{
  "d_model": 768,
  "activation": "gelu",
  "norm_place": "pre",
  "rope_fraction": 1.0,
  "init_std_qkv": 0.0259,
  "init_std_up": 0.0259,
  "optimizer": "muon",
  "lr": 0.0175,
  "lr_mult_qkv": 0.4,
  "beta1": 0.93
}
Each number is 128 + 32 x the weight over the matrix's rms, rounded and kept within 0 to 255. Layers, rows and columns count from 0. Numbers have three digits each.

# up: layer 5 MLP up, 2688x768, rms 0.186, rows 2008-2067, columns 624-671
# down: layer 5 MLP down (transposed), 2688x768, rms 0.0567, rows 2008-2067, columns 624-671
up2008:087198141141149142138138137113113138121140078135198112098157119160168121129153118107105086086122113133183073109114154115145115128109095186134166
down2008:145031150149101165161113069167097100155129147142159123191128087101084125101131116136111135072146135187115075158055116072176139112133135096170092
up2009:135119085128155149100164148139117060180125163120114117162147131140140181150148145114081187148132093146138123129150154144149153115164169179147120
down2009:113140163066164160143100116134154126098108099156132144096089126142193124140133126129110138122124094104108124109133082145159114179108127096095126
up2010:132174096134110155080096111085167165137102180183116120092064148131159139170120130193114118098192055122143108113158101173070172107126117112091151
down2010:152181120136163157136130081135128119136180133071140127155105118172135168143141107121114207048138137116092128119105078125153118088139171192175171
up2011:146096148148123083151083121109145139095095133175176072088126173116120110100127123128133129167066135118125163141103110063108158152116086135143163
down2011:110137160131131136161156082156103133119095125116207115115090132022099093079158145123056102108176112090079104173114198140185125123120087081136187
up2012:172066109107177143175111097155151067011110101123140114150068200135066149101133178031086138164141136149154132099169075155127176154139137164138171
down2012:115113111085109073136122147131079092124156131133109096151096164139114198094098113111114105123178131190117104148137103208102182089122135171166129
up2013:186121116148135120134145137141234149085172124112058111134104112146097090145135110152112098085110151070090135092153125118098103151158095139061083
down2013:141093124122138093102137154097120097106183130096131088148146124132135216145117067127096042097116150158134104117167118124083126164167083067181122
up2014:119169111105105137156158174112141178207104131146138126122140098125136097105096125127120086087130125173109121104131122116145120099124106200161058
down2014:133101118130079151151111199100087144131101080154114087174126158148140149152120117078119124179148124150136130120143108164091132095149177185138109
up2015:131166088181200118182138152127161103156142120120165091117165077173130121131123099148159079156134118095091106089068090105087109131137120151144036
down2015:117116092124136175168148106103102136131114133106129155118136093135124150132099093107094090084146133115085120091126104148087084100166115132150076
up2016:188129145084115111141153102178153181088144102214147128206069127118073094095120094083206094146105120083164142117083120118157133103125113151110127
down2016:139110141087132114146161089144096073071113106205076079145099126158112082162182107041130151155110152154173108120117149124118154168079182126182120
up2017:170120142076132124146085136178059067143123165129148085103110136156140107099164127139150130078129152115109157161127097092157181128088095036091133
down2017:086120116092130118143137139179001071113129134100160156130184117120121144084087080127155102101130120096112088153136111150169086153153082148167147
up2018:145108165139142101132159133113139118127161137103123131077083115080091125137150085138121177173153111175137162092121152151165115064087122131153148
down2018:085219133114188122162160162123123075141184103122124083097167142158099143125184106135101139176059052156120076077132130136095196111087158147144104
up2019:102136134153124111160112148151148072164100155154146092130151153138080116066114142119181136118157118206182131115114134084132108146155158086137137
down2019:094096100137129074140155148091168124127147130120110104150174171142128134109148097087114148113139152143164163095168139175127123179132109155109158
up2020:199151232045153118118121089136145083189079122150171108153122054070172123187135137110153181124076101146178179074100082128165123135180199140089150
down2020:130088144173147161125105124109114154167081102086161092174162108142127086161165185127123134078165078102101120162052112126136176060098104116110161
up2021:123108113120157094113140190141106157167111084121090128162154126094135101105148119172093131144166174107120170094188140092119109126155145162095090
down2021:131173140092135105099127078134097148173128131136154150134159086178085152145086077122118136062087091144148119130141140116130124139110144126121145
up2022:126156118133119126127128119124171135079140094161144103133141130058137142167134138131105123119141174129129118137126127130168171117086185084117106
down2022:149118138152089099169166152121130070083167164187148120118068115069111118125108134095174067131078156118153126108168058161102149132078067055188155
up2023:111114143100094129125111140109096116104110115145095110093121196087109133115129086143131177117097130149109112117143164094114080097137166155128133
down2023:147099106097120106152157166179144157170172061103103126091166157108110130129185130091099089100143106145098076144137105117141090117097122109108151
up2024:176111109165088116086135114095147174147174133083139124102094161082118133166093161118157079082099187155141115164093120106140123117166133124135096
down2024:153105122139087098105112109138080156154179170096123168133128109069150109123059150088108117139118131097062094084055130179097155138166091118169163
up2025:163107115111127149142107076112155093119134122121131117182091095144070162120094151136138045112140118169130108148136131150076145068157126149135128
down2025:216066144097120103098111124121187097108136114120075145092154064120125132138162131150139130106161134146111121122065158135134063168110149147120098
up2026:129092160167129126113121127149090120083118158128095107094135160112062074161123159145090168145144143131116100139102111096106108124173161136147098
down2026:173105166124120155161150167122172172100187143143090134160112089099080128135130129166101110161160130143146124125145050109148127112154058157175132
up2027:108155137132149133123096092136168145122113178180151109120091132066123184087107113112111086107098082149118093110122129159143145116121126172170128
down2027:110082133124071164125153106072079141122179112152122129112140072151098146137106136104139132180121101136123114122092069118125142131129104141066106
up2028:103116109185134132129153075085224161073161152137191084158124091161175135048106165189135055180108099128143070157103130133130095137112108123147154
down2028:113130193160163139135094157092089176081152120143160169087149088142116084099095131058062160107122084134139172184135102094159066140202086148166056
up2029:149137130181094105106111116154119118156143105095119167117034112145156149192152120109107098148156134181117171088095123103131109170120162174149127
down2029:161125174126150111111115148070137131090081094081118169129065146119134198167107117093128119116115176180178203105073076108121108138149149092093144
up2030:123065130156108122154156185155158088115121145110123083126134188145095084140103145107123146149091121159167222206116141107089090148109169150072051
down2030:143142123115115119121094118163131176133148150114128064120179131132123146115125153095098128095169091069144095080140130093138175125071139148155159
up2031:158134150091081149121177112166133163117100130141149155128127144103183116123156102097057123072098105142150098119124133073133102141156101099115092
down2031:216148184066128124112231089151127081108099084147120199158127184124111126116144118132119140151083113065159148125105095093111132136110153066145142
up2032:129108160099117109122092132120152141131129150167094078092124100143170111126115164081180149082124133124162140131156126087101130108166096132130127
down2032:121051117138141140157083126120166115090144204121137137095160106141085150134085130141149183117128144124130131076128077094163094175121089141080167
up2033:141128137140166133174150113168155095122104097175120093088066214142114121123106086135143140124138187122176129180151147136128151130097061137065158
down2033:114141124103193111123140076108139123078128101140079104046190199171132118116098188207195159116050132100111087166105100031150051126158112144102160
up2034:153133208127142072110130124129112092164165157191127146124143097113088115121146097047077095128154103110118121169118143155123080104109157144070153
down2034:124138141064102094151154109098112133177144104137158131112159139164159127141106142154189113113153111161141168147125133092091115115113176178087162
up2035:093166053108136157116134139139130141161190086131086111126180118145151094164140115138119128100107131082166066157154131154137106169092153070149101
down2035:155162076109172121088119121140085126159120174078139130139181156140111186126135104098114161103198100115114164157170110140114141148161109163145100
up2036:090110150204119175144109145108132131174099092140148133171147133084117096113043127097149095123154125118121112101175179120173142111142091110145127
down2036:152085098116122150112116174150111141122119135143164139154145132154146152112175165120177120126113099134109124094105110143100087129150154157146138
up2037:120139138120116157114091180069130113160133132117037114174140096105140151098068103150100147155139182129098118094138087140064140142108106119108131
down2037:070096171098141126083156189114163150175107097190166118121145115145127131181122115142119113078172123114124151129079128138154072139144161128135108
up2038:187165098188066102122130110131140163152143116123135057191118097080084146159128128180155159144121071143207145131143156173136146088080109154101094
down2038:099160116004128058095112101112192182093094156109150092149114039033114131130138134124145172166122073109122167080066143105149091127150142131127118
up2039:110119140143165123106110086152079187177183163155123092124147162095074151165100210124198109118131074130156115124082102088179138160146139123087149
down2039:070097080107158119141132081102100102138163082095096117121155147159112174073122143098170122084140131185112105141091085084121108163077155100116139
up2040:173123162117135141008158175171168176143139081165123166173128175144156115141199156096126142137097095093182164120134146111155131187047101148157098
down2040:104107167142062089154183098118152130123144075079153110126122145117175149125130078148133115133165075088181086178158131112177132143120162194129061
up2041:168103063135085137186096148065116092078103149113192075132153087133105130134133089130153107127103115147157188147091110137083168111145139133144062
down2041:141150147145107128141127123129139181126155179159106134122188142131123175167127118086128116165189156156208154128149135056161208143127102111135122
up2042:173163077111095126105153135116138138085098140123074106172072104130135166147091185109161123152164177130154068141112129124056152077109134147181141
down2042:122093129135073060131138108176091086132222190095095104090110188140105098187084080070150093110161178130099166102137090175071141162133079122174113
up2043:114112145080102164162090107127118116078151119126143065120153100099122081150170118110097131078163180119104134094110162137106166135172104167070122
down2043:201140158146109193111152121106155094091109126168141150161163130164119126191155153097160121126131130140101137104126120170086099149179158154104113
up2044:108147169117139121143099102137140182077152086152130175124141194069141108151147167117056182136084096144106113120161148173071144062243134084165033
down2044:177125149152157161135117064126100164170097193143149165177080099164111115149150088165132128071111149131122157165117127129130113161099114107148075
up2045:043154137085087162146127122180107088174114101154123120151105084127075111174146111114161120106131142076152088094126141111146174179103126115123104
down2045:123149185129144160200062171185118073160191151154176111106105138150155088175122117074118128143107114171155148174068119116103133119096098184132118
up2046:096111141167152147110142153120182113107183131099089125111162140130200149098105134083068139137188100154136029123155145099120110136107110082146151
down2046:144157129182107120118144071180127199104126063147108100177043112117117108101139189100105083111129115153118177212140104193142089151108151149153149
up2047:104127089174128166114143111118134126113141135149176145092048132123149168068124153078125099142088131169120129133166109117127178134081115120127118
down2047:101140142136148065147104121144132099095127157141159144104121191107132141099149173164120129150159181093133174159107138123083109197118112149126106
up2048:130068132138083138084087093101152124112154182088159118161117096183125114119144146122160167061200093169098107089161109119104077167107045136106062
down2048:110136107111155130136114121088145145086151100111114130100135085126133115131155158139162114075141187043097146088140136107152105124111091179094121
up2049:226085116133095106084133058091113184205163122111144095142167170109131199149155124149128064149075092145158143149117144172116150081113073142093106
down2049:163070098108131187131087062118144140152153146110101169141118120138172115106156163120130148178146123147071123087103140106079088102115164124142157
up2050:138093141135141090138147126178106111136150125132169148147084108038017099068104168145084157075155119132088128148103159151092176143168112134108110
down2050:125177178128101080103147131134121106143066177113130103135091128153120111158139106154133129188177093100138099115146102136105141092156134142091150
up2051:093126069131128147113094139097193095144170117144156143098117142064116168107127123103148167120150060186121084156068113164134140085196143126121077
down2051:134118065141146116173123168137165138163185150148145152176178147117113160129064101119092092117120140197068090117099105128080111100129096103136142
up2052:133118123124155106083193084089128106153188133092118126147101110110110103078163190154080124097165133145179064109067143124130167071117112080163117
down2052:179160094134156140154139112089125126117159148106124182115110147138154085147187126116076171080167107148138150116165171112096117118125158127124143
up2053:121136100107074133175138154131072195130157135159141133152120092182194130083176212148168116143091130068092168165144124122094095097114172106137110
down2053:157116096104129113156123128130095127125070154126127134173199123158168130153180136150159121148143130075118152154156166080061130111124112149151100
up2054:099093098140168109155163164146138098113186135132108137103163154082120127071159105111126112136163156123111159158107101185144156159105129109106138
down2054:131105129057155100156164105104114099107179129151190110115192180160123073138092127100108048138161195108118039154153103140131147144108057093116135
up2055:192124114059125144149148133124147168162139143103138105164115181178164068113111148158141152154111091138091125079116112122141073111169096085097147
down2055:082104128095151135149144109068136168148091105163115139074121177131211101117141190164097160212121171131175166124181166172162151138161120190138077
up2056:148104123088114120143142147154104120122176119167172125106113117144119072094081151153070120131148171155159145167155146113071105138135156137134116
down2056:088158140115118090124142107132061100153146154166147105118161066098156115118125121145145125097188131119133130147155102105105141133125111116122126
up2057:167157091147088106100103159128148116131136078129138120121108145120141120139093099119123110104065159156128137144150099155158168119127088063141108
down2057:106151153085082138136187149147109144122128144103190142131157191133134097147135077093126166086142132093063153131157160220137176094103148130118177
up2058:149145172124109186063094147062128146110140120098147120125089162103146173071133125124110092125135140130085088103085126146137147129074150160140134
down2058:135107190131095111128111085088133130103094137109087115209104129103091143126173096140085092148062121118080109184118145106146163135075094101068113
up2059:189094139184182105093105146142127142112157192114107101152091082101047120199136094175083042224122056084155114169142152148132163086112115115131133
down2059:116136134088109176181087128139159100122139114114095136161153124143134159126124142148111125076097115109171101161164090121063162087108157150074148
up2060:125099153141108126159130076148057117085129200123149087148119126161137133118176100146158092185118063131144089114155122198132083143126166155194093
down2060:118159117144169097103104105143088129147159096166175140103157124134173097094174167155166094109143193133081109174144066141091161179136224090106156
up2061:164182190140090059095093092203158096092170240113229098108112201174082140039150112132097094174139177157192172145096117090202156198139174101105140
down2061:191143130104108093148208158077107174089096184156154099073101102141120080090094097051126069071059142127136158139132082161164207167174074115102150
up2062:154141072152105134109088134170138108162103137173087124117126072169119137112092154125092118081152136099161077139109123135111125199138142140122099
down2062:106113117163162144135121086147147111148113134132081171096121114174140148145092139132133136115121150174131112145158097072112109097075085131101134
up2063:146149159095201104131096074130139127132201081156135071077159134167135100118096096169131160136150125174146132107139152080155135098118105149150165
down2063:129116112123175090104097130066073196136211119123110134050129176144075216137123108096150137096148181146154145112135200129131141184126137144164181
up2064:130099151122151151150117127117136154116115087106093114132117084114146117113113113151102094200121139091154170184201160086196137165143100132113131
down2064:160169108122148106138105091113121162111109122133083145211090156124129101114093123146136177180076109130180117094163132119118158168143138127097111
up2065:148140139119048128075119148139157114113116078114170137034160136116109159176118092135117167087155135094117113167126133110108143080166149128130058
down2065:182122072087103175141077112124113138086170126117158072101128133090141102128100104076165135125146124135141155113134100144121152160140166107103131
up2066:078145096117126118138185199126150080131099082116186148124180056173145097174089135112117200123099171094176097091156131182151084145137104148123096
down2066:151150076136121163082125165216124124142102063162181143117189078050151093159148087091157100111066156081116113135201078171097122164165122126138099
up2067:110135127127145052100109117152131118108095090118090101163119094126156086112133161101154103145150136129089175095155133122100110101140106098157174
down2067:138139166097122125161111196130096184209101179111138116105120115110165182147120093144122141115105126140146162094147129142138151129107124072131087